Weights of a small GPT-style language model, trained from scratch on English Wikipedia.
Size: MLP 1024 GeGLU, vocabulary 16384, 24.8M parameters.
Architecture: RMSNorm before each block, rotary positions, no biases in attention or MLP.
Each number is 500 + 50 x the weight over its row's rms, rounded and kept within 0 to 999. Layers, rows and columns count from 0. Numbers have three digits each. The size before them is the row's rms in percent of the matrix's.

# down: layer 12 MLP down (transposed), 1024x256, rms 0.128, rows 4-70, columns 192-255
# gate: layer 12 MLP gate, 1024x256, rms 0.132, rows 5-71, columns 192-255
# up: layer 12 MLP up, 1024x256, rms 0.136, rows 5-70, columns 192-255
down4 103:533463500536465448483444563626619490542499529540487508535544486580454474502449555548474411521507518489521443523414484495510448481512560472441461649452479479528544567499452477494633512562470545
gate5 094:454462446511498495483539410488497566510539544429531509473489500491442483503526559398510527525558624535481497640511481493522550447485549431549531564569494395446461448465557529431505588481562422
up5 092:431529565499547471503410570485548497526474521482528472447450535524457445463494555523507562412536476543543425437547503487525471482510418508612572626502511494533394570599456466509490420575653513
down5 092:541490526458459520565584509505456417566510476440570482394452492489610462429575485465447462516505404527437485454488465477436505495515513515402425513480494619518508489470433513483499459491438513
gate6 103:456488544498501594496630550573465437534465502476402596560581489540515503537528502518544553465535398511471439432521439492443436459446574561639501521502528412392439466444463558428576479567528569
up6 104:471476608547541464539585499491474471490466501512474448511495456591451490479457455562576489475534482486497537514430548442528510460469524548447532491491494544549518511520479541562477533572579473
down6 103:485638505500575556431564564592536491577527509462583555517528489514453434473499517558463447556482537469567404507581489497529505549509527538454455479461539446471461459546569548502584549462516447
gate7 103:471521437550544463450582441569459521561547527427493408520522521516539455517486467537475482484558508467470537471460437560434484492486500470522486429443582525535474455445502503475475429404427467
up7 110:458464498589525589477446471517482556477568536484476490531560545495563416554562525519385542453474413474439487526415468503444511475448428479568386436465550505435393477512432493528487478371478489
down7 106:535499549538518522561483494476491541425541535507563477546583476595417558413575530548520520510414398485586472453475432394536458521461437510438596492466475467608534497469442479611473435472499453
gate8 102:393521526502455482538487458527540490568467473425422459512579492483535471542503451490545517487524498531500502460508440494471501522551524532459461475564548496427552495438555434506543477496446561
up8 102:537542462437544503565440511482556571540528458559494471438545469475511605514485487480573532425492369473441438527464482471512436531375359492513514492503429568513511500475536602537528484394488558
down8 103:430464460484539525454504580529470478559515500424376528600590576631556516523583511480499410461542428474433433470457483473394511534468457487473547572534463437434393549535567463513483407453550533
gate9 098:548484465522493447503547539464573499563508462482424509550520502444482471454500488520536519588379419498475597484498526517554532560452489537541543467501447397455534577398358516524529554465464496
up9 096:513536485466470457501473536437523549487493626466497473512474455569439486482497449374414469536539585445451492517453492559521506509554502574441512526505457443497532451515480433504586430427451498
down9 097:512438502507522497544519529542581596502500474576399542604460508474616423533512540530541477491468465565522506542469501516535497532457455477589474581447426582475491496446438470578505592538527463
gate10 100:562507505440435483525511470519461521499571552392457466540507422507506502462601521497523473533529550562450524499570447519344472403456533530493548465527479417495436340530408506481495513462585512
up10 097:510576406506431403505446511470500417524554524506525519603440485475567449448492548590540474424465476510438584542549467491555391448565494594447457480488533609506489555515489425565523457447541494
down10 098:471441491514495522597567628477517568503494544546453435525486525503476486413524436451428588532504523450445544446474533463477477532536506527529451543482438485366445490567448542490491421393463508
gate11 102:551512370532512521440540509465393405482594504448447475591365471516482490554536547561532577495509436521491545532482500462482457530451533590493522429461508459463466514525495536584491437505467496
up11 105:529509506441479496487435477485557530481486518482461508485404475500500589643547444425486479444371560468395517550564563487474489492508480522531456502487481580504469480555556527526453534507470472
down11 101:391460528505386488501454439466410532455521533513468488563471464569522613545513549463591495462529467521428520491539486502434454479511404512504519482517586500524615496465505512497522509519486488
gate12 111:476551588440530472455617518508559422444482468383524496481451536514507509545477494490494457509479514461505506550498496487402534594530422458562479496511581488469455541544452542386487589471564426
up12 106:428448478504507516508487580457488503450443483456466461519553622480506504529458554593506503563490480479570543545489555394516478493355517530506511495494567475507495534620482595555419548437552495
down12 102:497490436455490423457522477401436443522455496526655458472433586460461545490547499499449462433490424515507492530511561535427450525409485410514488454500500467516541558615439507410453599517544494
gate13 095:504472414432484476443520535467523488502590448552448590548338556488523413421467531491563487507601487466463495556478352500474492453559405480484522468445555443535489471464462547528482422558507535
up13 102:547628478579515405405571518494588508530549476502492506540505555567492474424479509514502443528551484468473571550505436468501612531462484475432551458518501481516510514511500474452512537529513541
down13 098:466414555450575585506482419512523458413461489494642483530532536495465446489526524483594518474486492456485515555494387622516500503553475486590496546494504474494463472444475464606507409512555521
gate14 104:534531391515499450560489559393516470502517516567587428431460479491542525456420584502591464466478542461485472616439426493559564495541521551479514500425527470569535517484463513499477456498541548
up14 101:500372559446475489471496496387541443567531470482514436502450442507501464476545555553556562557517453496437516501456482589539522578526541492517539478461485478494496500508416452579514516486598487
down14 099:508517463490511533491500456644467506486440499602510573583538541479519444460478419488468481515500510515586543479516542474473436466488466508472435474603391548464573473488533503432553502559440443
gate15 095:548594473513542518526485463471505557433522501556461521638661485524496491538573500576541567583498478525449527572406484493511501470383636437612531521500493461506365523520467527465472491385507493
up15 095:487457563517490494472495409580533566468585466475503481518472370487556558547424532511521588429543433508532459409549447494434436385526494511554563498482477543552479573437565444537534522502517510
down15 094:619514453493487489509496453450459541438477598493399536566538529424494484468510563487518379544530519624526462513454540526375532539433506424436508572554492445473507426500473467535591507436497542
gate16 096:520508543509540563557447568496523559496532469455462486570479486500470483547419462567438544536547481491502608488535537498567500592431538447456525510523524493433448556443474415400594514509478534
up16 093:512417490351518482533480537528411522477532443510518465615495502545450442520461483493472567495482550481501451442559500474439467542475522523521532513493482453389466529527483471502501504459444458
down16 094:406417414497433530584531541498416527450471472633617463439502418447456547517507544576464545507447508504503593456532469520380471549505468511430516504568468545477537547387426531461601508489524480
gate17 095:580495500497459461417479488446519417511517548507397506498443557421488505549416592537493530511574537462488480576545411520429521422465626486515523496472540609457488426564481471502473418463516567
up17 096:479471449501536460528510587525409450426475498517465449430572521545521575526490460444349458441509515575477453500530486455629507511565523483468498595562458554500613474517564580547518530566499557
down17 097:449489492474520486514528404542490507471444447503522554466448485568536440415489534548531436513508364467526486519547475465548474507497421492526564574551514534501540456481470460593568505576503428
gate18 092:416466501617633434470542545535541520503571537565283474517519509461521536499512462541484520577495533611518426488486496495538494539557477437468505506449522487598503452576471528459528474549499561
up18 094:467567557435489552542531444559471534463519477470692440487433505477507523530440578511496554490474403405501543465622561467477500459455406541503445443452511435509485565383399495509518537479523559
down18 093:546416521503525439466528471530465490499357518498259513433575501492508560556482514488521446530534582584453490481474518444496525556542582500502594535487540530493531471578541494508510531464596487
gate19 099:532435504483585482529540526568459428473567557481443504451565505412490532586488501471440628539471498437406544452500451452493572516525469496418542451493479530560527454524492501555508564463546473
up19 096:555539542563489545544538487495498567465472437492492434531448465456488461518420503503451525568468499446436501487459519454484530503535563542610497505517510524544558420396512605559492449453544531
down19 098:512514496580489538525489462594513473507447538508544559482514478534539477544524567437423404519604510519506472434493590544546460491506557467527578588491493539470488547440504421457497504478524595
gate20 096:526417462512548569544580482602587528434517447439481495597380471550552571533503537491465515493556394443537540519521472468470568584541530426502513416499529547517491467440500575408506446497506491
up20 096:502453420568605549474485477510596539550548514501533391492523448569552539545479450389478589517479516473483520431484420522581492553451482472483471426451586508575527559353503527559566482498476583
down20 096:390496557419462447441457471523409547549504525515590484572438548452486481540531486483534481460431526494414428528460431562431567431447502515447597518449534544509545492493520464526458495531577479
gate21 096:468572425458505485504515502504589447494475544579476459512586532559451482386490423553544559485453448513462505501452517426466462533454501463534379540500504492514478466532465508624517495482580472
up21 095:439493527538531593482401553604572483512533519496509469408422434533540503573459436504376527470501509442535521544565513401604460514485427515531540529490540543544449489459486528498384507502495522
down21 097:513471510489433457492472532513508423470515527388548516529596543523477470411568493476527451503545490480462501467503482472401480525387475494471476490487490455515520526543469429450581485541557480
gate22 099:436448400544538458469525559579424497519551526483431490521516459485518415553561516451481493509502549468515480586500514459535493599432491483507510521436471417452497476423526556477509428557493431
up22 098:564513495500440413565456540465476417462482518475536373552549358536502413598475538535467396515498578520511465473453456562580477628464399530471516525541512550549567506526459563461353563480492532
down22 099:469475510550445503563506481459561614530509574495614495475528417453494512514466512501522511477497460451478473483523585514488557533535580505481493548463505400475500448481455455502522505528527470
gate23 098:459451617483478518553573494490474492445483512496509552495512466512507546408599459461489426405553395454484460544511408579472540575523597492491470502427516506472516524465550468595519532411612547
up23 101:542504441512538488466573557585571401469484460440446448596438420525527490583471481507531523491512438554436446462516528440564503588439439459498520498493607555456424437586543490450462512541495477
down23 099:450465468473438448552498480575503439462453453417357532490487485463486559536577419429421537487550419528515532394475563520510504461456445417470494511460570589407488541489566456499603519480483430
gate24 099:406501487472464490508513428488525528515523572476476440567496545494590481533502558556475512479516516577481543459522400500490534407571511462459562490512501469539472587501533585541447542434535551
up24 096:488439555460396425525489467479502520480440515556539539635556492524474504494512520451481524446606477429585506555493441578487582473559470485486463531512476508455507449432500567488545436440593519
down24 097:555421468436438476492473432527518477501448495534471516542533478471461537512466522485477573490526526500478528473434589569579482549457462474510495458493598569468501550544510512484642539521477516
gate25 098:466400551514437484571510531549541516523608565488460524468429592406501459438525510443577482449571483480534562519496491496501504442464420415438661545511498486494540550486541543522611454440511558
up25 099:474485508539499541508449629524479529530405493449561356427564546578521569475539475508451535606531464595525496426613509553449535559468563500434517480613522495493534468521386472419470568538496517
down25 094:429537483453519537516468587452455426567563497379531475518449434498437524372452534572512525575513496524510500449526452595467513557479469456492476500487500486462451531511495449527528432651551504
gate26 108:517511440560468459495490562492532527466481560487421556534540577451474612533537448509601435546483444486550472522478562497534569471563445484543543473450488514422480480483496508531568436472498480
up26 117:544477447455524328506486544484527435507582542495481500549498473550527488543580491515461480533477478568544510471385470562481479508448522571514563534494573534555420461438499453461487462415438451
down26 114:516512506620532438432377572510498552435527432531443559585491498514420484524541518501510553537494473500582472519422554485570556443453545472537454506541436485438514438542470484470483464501531491
gate27 101:423549546456521504539555436557552506481526533458470515540449432539540566481437534466511548507389494411519570527522396540511539437397442519495564492564563423579467465521528531461502426512440355
up27 100:470523451388527420417559454432545526445459436459477466532476525485400544477399554457523502515410446527537530527439502530507444487524483512538540494515577449533520561544497560458518526512469525
down27 103:537606489496597617452499584436482513451506610513551488449467517485540417478518475463456498476445505484516477513460425477538596562466514477571540492495503520436499462543480516552502528523498612
gate28 098:551460476418456534580524463549458425469524480491449460477444490503529414451519375498550515399456525486429496483462531527519513517536442491500521582503526579400513522595521506400550476441584444
up28 102:536528528445434573487455470478443401461450479512513521460500534582431461532482514462526527483531489536463448532427524448466483612542458487580520536505492460520474495446530523458435528410489478
down28 101:556610512496577519462503513551499435558414443536594456402424542528527489585445557498613487508517430485500542528625504437468415480508575394536472477395516525488494525460452534523531526504452507
gate29 100:470482587514402464515509488497634489592436504562444460553497527446536479451564490505571538554511540479453550600552458426413515533545537407494551416601532483483514546479501517473527494574465471
up29 099:561450553456430483543505493544540512467531502470510482509433520432549597430546540431423533550454415455480453450524516407555605547554519494496505481462408458486555499496507572486499609484536491
down29 099:541453452447517525490464510505463517484557481477581534476527474477438430459453505487456527519532563544492521446513434534488460513479476578476594558481511568462459478496452463495562535493433488
gate30 103:538450598448492452433507494444476529552567435449507505545414551556490456450523527544516528438562475450515511565419432523436502563578508555374543480459545481469447532541513590568491494513535538
up30 103:388457449485553484456533475545502559515464580449532517457537415456529419438583489475489556435489560518532424416566513397577491537462531508560529513549434491537521507433470461404455587514457501
down30 090:532543459427456438579546515563553555445470567409546625567521416530553432480495507505451494448550483453521528553518479505556490429444462437502481470495532518474564626462467485511563568513628464
gate31 096:496474563512570517426435568465550512515467469509402516495556466504526503546466438528416525471436479451473505571507500552448576584471448490482472516504473562407512490500582496508517496429510406
up31 101:542470488441415551470584529511545469503537589488528493529479567517519474551485430431463592499456465511462441458546450491549503531480514461464555516485512475551442548479458506447555454475552530
down31 098:543466502460517587394552481466441519508535503456425458540491434551575572485498431463515558578523529533535538493519508527464500539518518473548483508418482602535526476522566422466482546467523577
gate32 105:482431455578494470511535538554534403563538442448492556506536469555488479550504509606572514441475528502387517519470516493502529490609569554567564445502581431488453489479553516524497460500490416
up32 103:407478538484467374449484578502580418480522482557519652536392491463407480530553474524558461524458520597445415411466671423453516582464545583521460472442478493510541525494465521464448558497504483
down32 103:518471565533475506563427470487481480555534426534543537552569553455497478419528569458551457490587572496432566509515446454430477538531602537391533509467524447530558533473636489536576591461558549
gate33 102:426492594506538532564502478462525467552528460451528430485564497464589506479589424468484478537541527417513512561542563443515433438482372445506543513527453443571472557473481456593534483420470410
up33 100:516421479587569541482397560481501438525441462572473479378461478494566480498556486536543495446532480502484587440614554513493517503504565414578498488529468433542511506589545523472538475501427475
down33 099:560485511440550497551527516489518594463533463439516532630577569509512554484543443542485511540565498516467438498411466598412471507531483487446512481409574463496400446526447485440487524444548527
gate34 101:424524469433483519530560451596566554496550493414479484502478471410410556543446520487436483444474577474497499572435532521450484529550564538415502442486525488473496542433517558486402573498488475
up34 100:501522520564509562482502476517527578463535551454506518482454468509552600510543495524480471516446505487506444405534440538505430405413428537462515446512473533516475505522382467629461479489527514
down34 101:493504506476502611455477477537500447585407484359574550494436484472555475438536407515500540450511508570559574444553515500520486523558483500531500547536464461515471517588514478500440487522472523
gate35 099:501471500520554376535456439535502457493515489458525584564495556485544427549493566439561459502468530510525519580456452513509490629494454514503519424536460448486427577467532652498541583557604463
up35 097:488505465545609514478517485456451437507432410511486497475457513543467527427435539443415471530480490458475430504544539547513426458469519552509475533560518563465444415468582482481476572493538608
down35 100:521513519520449475548512531485540494447505477580588499546477465492542462457464446404492525410514455559466484492486462506442456475510548469455493470498562503560482400461430500372472532531539542
gate36 100:515466464498433493499507556482467441507571478535462566509511485408486474469500581486531566545656336503478478503441530453542548529509419527488507435436586595480529557392501642513486475495526513
up36 097:496588479527412524472432556507512515450612478502484515459612484492571565551459525579477538434473467450472423503520453508535591470490522560504396623560452505526502452439542538456433445578504555
down36 100:579398490423563480438420471465424518606502602451458635614501544505677468540527495528553407505512422549469558559440569528562484433527516542377483480501539474462565483459493481463488554465560537
gate37 095:506482496526495515566484371552482454486551476476427480563551570504524584628477485508525507411575436567408521485550443564485493517495444509485515415525526530433553575530488538527542573464497437
up37 101:513448403526419450484536514477521507512530630569452497408450475437534573505638499554596450577433561542508507437465539402479479496403507440397389512495477508449532537422492542554503544449533458
down37 102:518525478447507528530555536472481519451414530532397504520539434545474554497485517553487524453521525442530506539482493514545521582488518578503536462464535511464539498554518414545437482491507530
gate38 098:511504432460481485495522518548504462518441533381456514538437397555437535538595463504561539527530500520496568488459568453498494510540617605588614436516500493405454539470506493514449455503530430
up38 101:521550586481570484485455538516483403485605526533525512454597523472498508456560562428448514504527514482591462481499601462487475540491541510453503518519504562579561516577443485485555562535539414
down38 101:508431521572467503611509521502479443534599412567507541457576543554521454566582539562518525557502539624539592550486517446464560419477544485494518539565467497394505492435487550508555423546559475
gate39 100:522551439423461545523544452471526520502516554452516551516521624497523503498533509463500476475564578555514448570501533561505405484497548498397480531468499478518547588559497453559507522418493543
up39 099:501520435598519423565457501532550546527537568470538439466516483527446528519406501445538433521534542416494483497476521473563574669507528471457470498506399483510517469472548477507453479541511530
down39 099:530530522499457396482513470527530474547410541512432557462560538448421445561516553498471491471519437459471559558454480407518472458455486522487509519483444495443440548522408574559435475508552572
gate40 100:538568472452448455563484462414451515484551521514458507411456516502491483410470493519530497544477515533498530529499479405579490462438523569490506546544513516411578521520483412494534602454456585
up40 096:475589558493442521501532525525494540397445543494459468538623477494506544619554502513534475488503422537480455505469557571461459494409434570479523475567482493546386395451463552449379462522543495
down40 098:484344464496495408482525564519489504481546496399557541439537469512481423506502505441583527560474440463452547499580444418513470432453553501550543552531515481442481533488449447556569508507484539
gate41 107:443418543515587572460450496512532465442560523425498494511487514480530467533521516511414533461463499493428558430504537598582531500466553496560530589405523621596488584547440584454476399470533517
up41 103:556476418495537584539491510579515603531479488534514493475556487507474466558501617539415515541521553454505544501551530499517532541416473448523536550509545412541543460487473482557505458421424474
down41 101:447533496574447536552542540441514457508502534552517525447523544522478405463616498497552519485487480480551548486497488441560454523470484457583515466499573508460581497499534386468481557594609562
gate42 106:417418491493479599484392490509465585510532510437461515478419485532445460502465512496455478492584466429478455423391447482536490499530594529405547492389532576494506612447489487494509519405498517
up42 104:471540461615499505466416512553494481490452471418498397529566443503533508460505489494443515529481508471512544469490559512419431542530450569466453520609491625489485496451450513511478563419443484
down42 105:477503496510498448541471550547443596463504467437622515453508454522520486528527563456436462516567415458489481450518491500454492470541515569389464455505477480507464554558451484539501495531459592
gate43 102:451457521436423395453497545394513412472515503506508533556501583533515529503576489573491455433514550468527504546517524474546575521495487477416520552485502510458423376551437438504406468495474519
up43 100:455441481428502475563511469536584502454468411459542492455493531492409416591472540436597550490499509481404477554498434438458476558469475440602533519542461494494553480511504505468526521564512432
down43 101:448507458471432397434503545413424509473567493491373453417431562584514522470497479542572499516553515508568458459471551544524546471465454555479428620587465552477506462425462484547532526457561610
gate44 100:418500409457573572429468534485484524489478538474469458578513500493541519520449475513475429565584631454496557505594575542421535483484563494508499498470537472507421462495505493514485438471517406
up44 101:489490506493485581543513446474506479560485516511622480582596549486390533491495570478515456547417532425431420496468512437540501449484414443438563457439435476612453486453487466514382461421558491
down44 101:463511448486468475410481548498462462429561487434458453457471503567483448573503463449507584511504479505452532462379488514404534590506484495548531499568513551403528523561455571437461444435441517
gate45 103:502499459427483475432516441518532513555579556512420556495429522535478471564431508415504468444461510518418478527420492491596508477573526482479573457469529535467501473453500509489379491425464441
up45 104:541460559495507539458488521528398481597495555471463455465380472530573562486521438546508466468512517395548491505573563504591551467448507474505458470544563560475427474493520498429483541533570510
down45 104:486504537451458557493504440461505541480416463424519509514539452574500492554504425485478580511509404508461450573553465520534468499586515424465567382543427469480480457443473477433466468475489470
gate46 097:489436537497472489455532526526522499480559452537447509514509522484449467444515582570593543528508507579592543612413452491373510468493587419632476501410568534443514542470581471491496489494606445
up46 098:509481456437423393467551461359437419528460508538502536497472566432556509372475441468504430556472580613475494570570507475419530499551533408506521543504467495467563527455462429512475507491579449
down46 098:491548493464433485578434499568534427504553628477637473520515435455531461552546444581427456496473477493530479483598464549559536579525445513488581574603520457527470593527503583533551526533575514
gate47 094:506478579582484548489442503543362515477453422561418483412478408392485536474495528542561530452411431459515460524478456470522560488584404494601532555517503548470532492487494486446474441477437412
up47 096:473509456455469509474452498463523482496487402475573457580538475577441474562531588476520540559510552419569551518554482532466453517448494415575434444583537412520508571493434441473476491558455500
down47 098:499471569485503598459463483579381487566431428448440524479508561352388499465500541472487393467523468563443459477410492471561478474438508557579609541499481545403437455521524478455555433464544514
gate48 102:438534461543477457479510495502505446463474508385474507576532502476517485484590525520509449616459513409558419478532512502510429442447579495516487469583462375567477511443547481529542398416517572
up48 104:464496443476521520471552526466522462547556579486535481428507418527579510512492436458463289569495495544540436520516394444511517524513512507507476435511495500408483564413465540487585557526489500
down48 105:526526463500413444425423479516558464480478508425425471561553526592504495455502524493475517490498526466414554488507661519469466570537604417545436566407516634446531497447546522450472581504519451
gate49 097:578515433488477557532449400436522533546571508466457487504362422535488548501535496451474528473403534483527482494471571547560503553393469459363549485519452482438581527465500479481590560442471503
up49 094:542454473458549505459406478525513413485531529441503459531536456503439495551492458486483587517504533564487555492489561508586648477517444459510555510581550498609557491401502469474452554460606423
down49 094:515499418469517485475549478452487474470574483477579481498412468536487468518444497421470470424449476503497515555484476441635551427515444453511515476533468445542481495532469474446531539551466487
gate50 096:503436512527588508530496491471426390517476518473526498510509548537484437547534447451490494445461550456471547623454510573536490496448498410579494553493488516505459455479516598477480487475572515
up50 095:477530366538465595524534473453543509477559418450479524458491428526568531480473576536473515425519435435627548495553485498490412460499506536526421489632517511530462451548481516451498486480478465
down50 097:476473485483539487485424547486492555486485550593460487439465514505445499584518582418572557397514469432356607437507552462527588576545498521477463552356536534581508457504420576497586453486496481
gate51 103:495539544554495489516533460535530436533483603447472569498445457479520416521431482469491517464495453549500519474499437517505460457515468502464514484529586426414506573482484597527531480433418577
up51 101:448559462522467494342549428434502449601516540440520530479516521582527438525567434473474532529480455465519491514420480473600493487467376512467536442553484414472501514575522457509492492518520441
down51 103:486416495477484501494496506497463451558422442518582453420499489424494502386488583522507472427497424430508519472520436431486533492601424453456482455479539490499616515471487537570487610485506617
gate52 100:548440560485411494442452547484519470569490444494443564533508536392514500395555479481529581525459462457515534457447518484519520441478569425428542509475453477437561498442383472521479491453459531
up52 097:445426543481509546543617523516498499440447539476506418472529580495577419523485461514579516573529473476498515511427514477452583562454530483487512580603437392473453593386560459557527581532487450
down52 098:551518509424501631480471385448531527500426459598507559549566538452422480531519567496449477517548483497386527464490503517409491539560519501466508507471536522540418551542446481478534454509445606
gate53 101:517417513536513534431488444520459452575475411455445542448505414493429534489521429525482531500559490442390435539541448451520533482481476485514446461575528443468466555436518564477621481425433519
up53 099:517365522514572499490428440620491564477490540448446497542506524534472485482614495577437521444577483523430448541590548527478503515477522550563495525510499531438482603464522557472490487485550468
down53 100:481510483527489493495484501539479461473464533468450465512531566446485508482556482492567506453485566506531525485595582564557515602526410512497491564519563436489461601499470517514481518498535499
gate54 101:483391520497486426450497428554534474439632538495495468580514481501474394554529520564540461515525475550466494499497504507521472491544544462514471504496547497487397502410462552565502474452567457
up54 105:542504486460529427392494466386405526484478513543461518544475583569559527475484548478460505497432522483487590536518511496434473473518464497556426467462536562472439539554540485423485552589484496
down54 103:411396471532452561411426456500560545531437530458455436433431449426588492514450465476476467448540449498506482518508572468472438484463485500402501508552485549486512556477466527562519502519561434
gate55 094:480439543523442580474472509600555487578483426461522508587480592397497549502556540396501528448616437426548544516544534521491472526493505483534524564528532475557559456496483531544518548499426541
up55 092:507421524512461616485571412514494492516411433529541557455464585426541459495455461439621516485505488456545528471541464458511567520545504498496458476566478484499506539576477429528488514507514588
down55 088:477593518459533435546526496400455511514508553540699491519594435514498479455512532612529445513455484545410560408506487478403443497424495556559460481574503456525432505456471427432471463510519417
gate56 098:354454452484502508508605489580470494433540423496473474535611482491496511539484459541576470446495533496529545500541420479497579457512545483486577575449506564499492408510505516488546503583572536
up56 101:507464478558482508585483547613503535430466437521517584553492510433416552631521516571465434487391608529490515474496471490552473508534511489486521600469447516436450466527562571587504498550416497
down56 102:444523497437544553549509505507472536566497465525556465440487493515446481489465518450531540543593389428507484523492469432453440511484489520462505403542445400503417469508557474474572492379528550
gate57 103:432502511598541527469477509496496488538456526517437546506495569474409416516619530634507541463501538546396576590507523550616504503581550386395467482436503535527500507421443590489462607516463569
up57 103:468524464437502541641346543473482553476453422470450513514399552492593477460488564559504433590386522511447425563477428534478483545472505433438452501520540556529495513593416546541467538492505522
down57 101:568528514542425415406535473514500464474514425611566455415438550505506480500521530470542497532545473516536491497550549470497461493465517522473485482541478590542500491559515481572457424569499464
gate58 105:451479503378509496493581545560573441408504495508419458477577482394513491524594561480590462581474538470493531518483593476577511490371538435580585403475509509511526533535502465592552416531523532
up58 103:444439502463513555541511460552472502590469654496511589530385446505515475526514530474510651533493501470542490505591490479512619430470468475461568644500505453387537481580502521526481467470567459
down58 104:478467517464488540518552542463430462542498486525383455574509446534496503533433426554382486501585469489547408504467526536460505471572485422485513497587512454484541452411545517417503497506543505
gate59 100:449513621395497459467462520534524373560491599504470558423493599492537466580488460544568503523505532484464563453445411481557448423438558510489544494549493552474481486506431485532456527488439555
up59 099:483409446474382452445552575539487507568488503482540481623553510565454537435536563609516552553424487523536541483502601489461514475487513524500447558454427495589432546553445512561542496457476476
down59 101:468526513477477477513440504460570636531487518465452515497500531436509528581488429505511521398574545523408428442475463522436466533481523558544436490540505457531452399610558449458585436509588442
gate60 100:543507516541467539511532546363506500459473544459388491454528391389579534391451530523539483554600497501487534550551553558500578440484495471437538475519513560477441557486499482583459406529497487
up60 106:575535492489461552441448582489434553506446543527448535531495476459509571437472523553569436512469569488453515454554577538454510459415462606457498482563496473475523505478519463541408492566457431
down60 105:484540526531491498405461502531525410515485554491586500568647552554527499530522512539486503445483474448482433529530487508470478475532566502538412524443428567514534567496501583486487489530548468
gate61 094:478468483449472540501590559437581419440518512525464524504426497451539558416583465457549566504440448394542584548427408464503563551479574420474508402473575573412392625544455567587525412399523535
up61 101:536537489461541414457504527519421521479492508474489521556444415557499468469502482475585552463522502624581521538523480511492480542485534593489555619416436405622607494478576494500431500552528570
down61 099:400495514466489525409503499505519482522529518466345503547434516391556535460559514444521567436469482505546459592496562505463477504445538478389413515454554512470459492516496603469488502525508542
gate62 095:477354589526481495503479529536446420527474553437539509533546512461485510522536513536374529456478558564512512418496511547438600451517493450558640652506517525414531520512553476576470450615528497
up62 097:469389493493594409466421537481552478644411585593492507468484456605508539494494469538391522489448576495487427526525495524503515466564518478521462496566489498507540484455476480523500495534407437
down62 099:583506507391489512466461451422473488456572480566577506501522498505521591516362476529480461461534540422523609515468568454374527549447497468472504489527483500526482458505520416453548505459461527
gate63 100:474476520518450505561435445461430518421504552452419521476529536459510483413496533415491484437499526603614390465505499434585443515548530441486493610489432440452563516531447530490546445573569555
up63 100:627611512481428489547434464461483421495535422512510538491470495541478465537530583459538499396505477566538452427565466522472448444555574416493508502470413450548588524448479560558518443509519535
down63 098:459505519532562452496507565363473483426519604522396502570471468518416546420549486515473459553442512513588506576421541522461469514523374517522450569580518513521509496497507506447484532567441515
gate64 102:447421442508442448513605514601516473556526471542473485565558477405470422519515468477518514439499465510578543466501498428423542514430517377546515481516537514397451567480479504551561450494495516
up64 105:479504409504515445450487477576446441460531465526514494569545521490558417417576435482465473540460546350506489519475582510457460483482513423513534556526493387437431465544476539534539525496456609
down64 104:572449375577530553456512575530446406536553400543641415564448538535509428477551520540507533573538433504500518497482599533582512563471481440511432527459446481436519483521498503531559511536441480
gate65 099:554421483483503556464534385559475354497532476402512517496505454377455529466532479394487576603483542495464527595521575481514519511491440528455451489578489495512428496448404488536513439457428534
up65 100:429501543438542428508510463575507472558483459506478525429550572570430477475523519532556505615483448492583451422559492509474479485615491405558534483493609492547554520464572474559429459433549529
down65 100:532488549432497446498497558429432503494484448548429427487377462411548456580553509516567486508491490451498458457519345526482611520460543532538488501478507544537486526498478445559520522526441475
gate66 098:484493487574505487508556404538550461457421464481521510581569525552387481536535500556528526478535460552538583508391482524518482517588522503517589522520548494479464506441403518483524521418540503
up66 096:495478528390371605592482445520550588452397504542501504531505445502474532594477475449522514477511508461463492479391525463475457566497429433518540490480478468549491450498549418477562506547498552
down66 096:513569453475595443457579562532459544546540537549411578384472547392425472521452519474452489424578507488431467551549588453489538482447511519595568520465560451595402555533517512459478578541454578
gate67 103:411509481496553475401510517446541492514588561492446455484456518491523531483484434434590404520543574520565492545499527383535470505501550433532513480416547517483529536457527459588512491414538506
up67 100:497570469435474511550438405577506400612492443465510489514466547526422472618500498453461509464512568594489498527488488513553490490550535537441438525510514509498442488456506434406518532485638528
down67 102:434435647586515514514483453414514488546494522376432654426593472529543484490506418473479447507582552517543542466535465465541532384488569540491507464523482401442508558454442580481474499549453543
gate68 100:542437552495493506518471509546568508496455525499511552613482489452484525518520476519554479557532505540439495596556500588457503511490460499409579514473457499498567475536585550530493495507474532
up68 101:510618524578540482520541440543490529476543525523507533496412514515490587550468544564473494436409486525508422536481459543528575491528465514517500532459567536429505364422516547581460552505513491
down68 102:498562523585480477528550566538517449531528522508538591493543473445498503581495504438454557432468475492450543477469536474550483507508476530372479446471503526489472441584494492525529493529568460
gate69 101:515473397536568409496446546545437484456560416500401540476575506462470450518531404492545534542632422427528481549465528466506472622552459515501477504446633480398553475485376497438517455445578459
up69 103:482550478512363447484565546496485487511406491458453458470518536523541495582539510508572540552500458518505638541513448530393487499480527522513538580541538440477417534515510419490417515510445550
down69 104:470467488448498537462461483556425499494555539376440401491499515448530462554484472554419463662483485452490457473524547533549561483512413444632525448405513584520540536545534435506454508496478505
gate70 100:488486523481492520480439435483419518458483447488442505541383470522425545455557407447615524437466465454525487485551534480482478472523488575476480415513578438551451568520581602458538503534427441
up70 097:467502478459514476433471478449407495471564490480453454565557525488535485394522511551468508548488504540574488522525420578532512541399490533411408491461537398480476510528573508554519509490556562
down70 097:547533497532560554473565441442516509473522501571474535526511510468474521486453492526543546568485512525533498527515524519588491475480482551558595410586517488496503545444519613471465555436514491
gate71 098:493463487468410457479416559505446429442542505499507519502404421478497367479483564531503471514494425511508597438558396541561540503437491540478539519475493566449507444501519478478397467437508470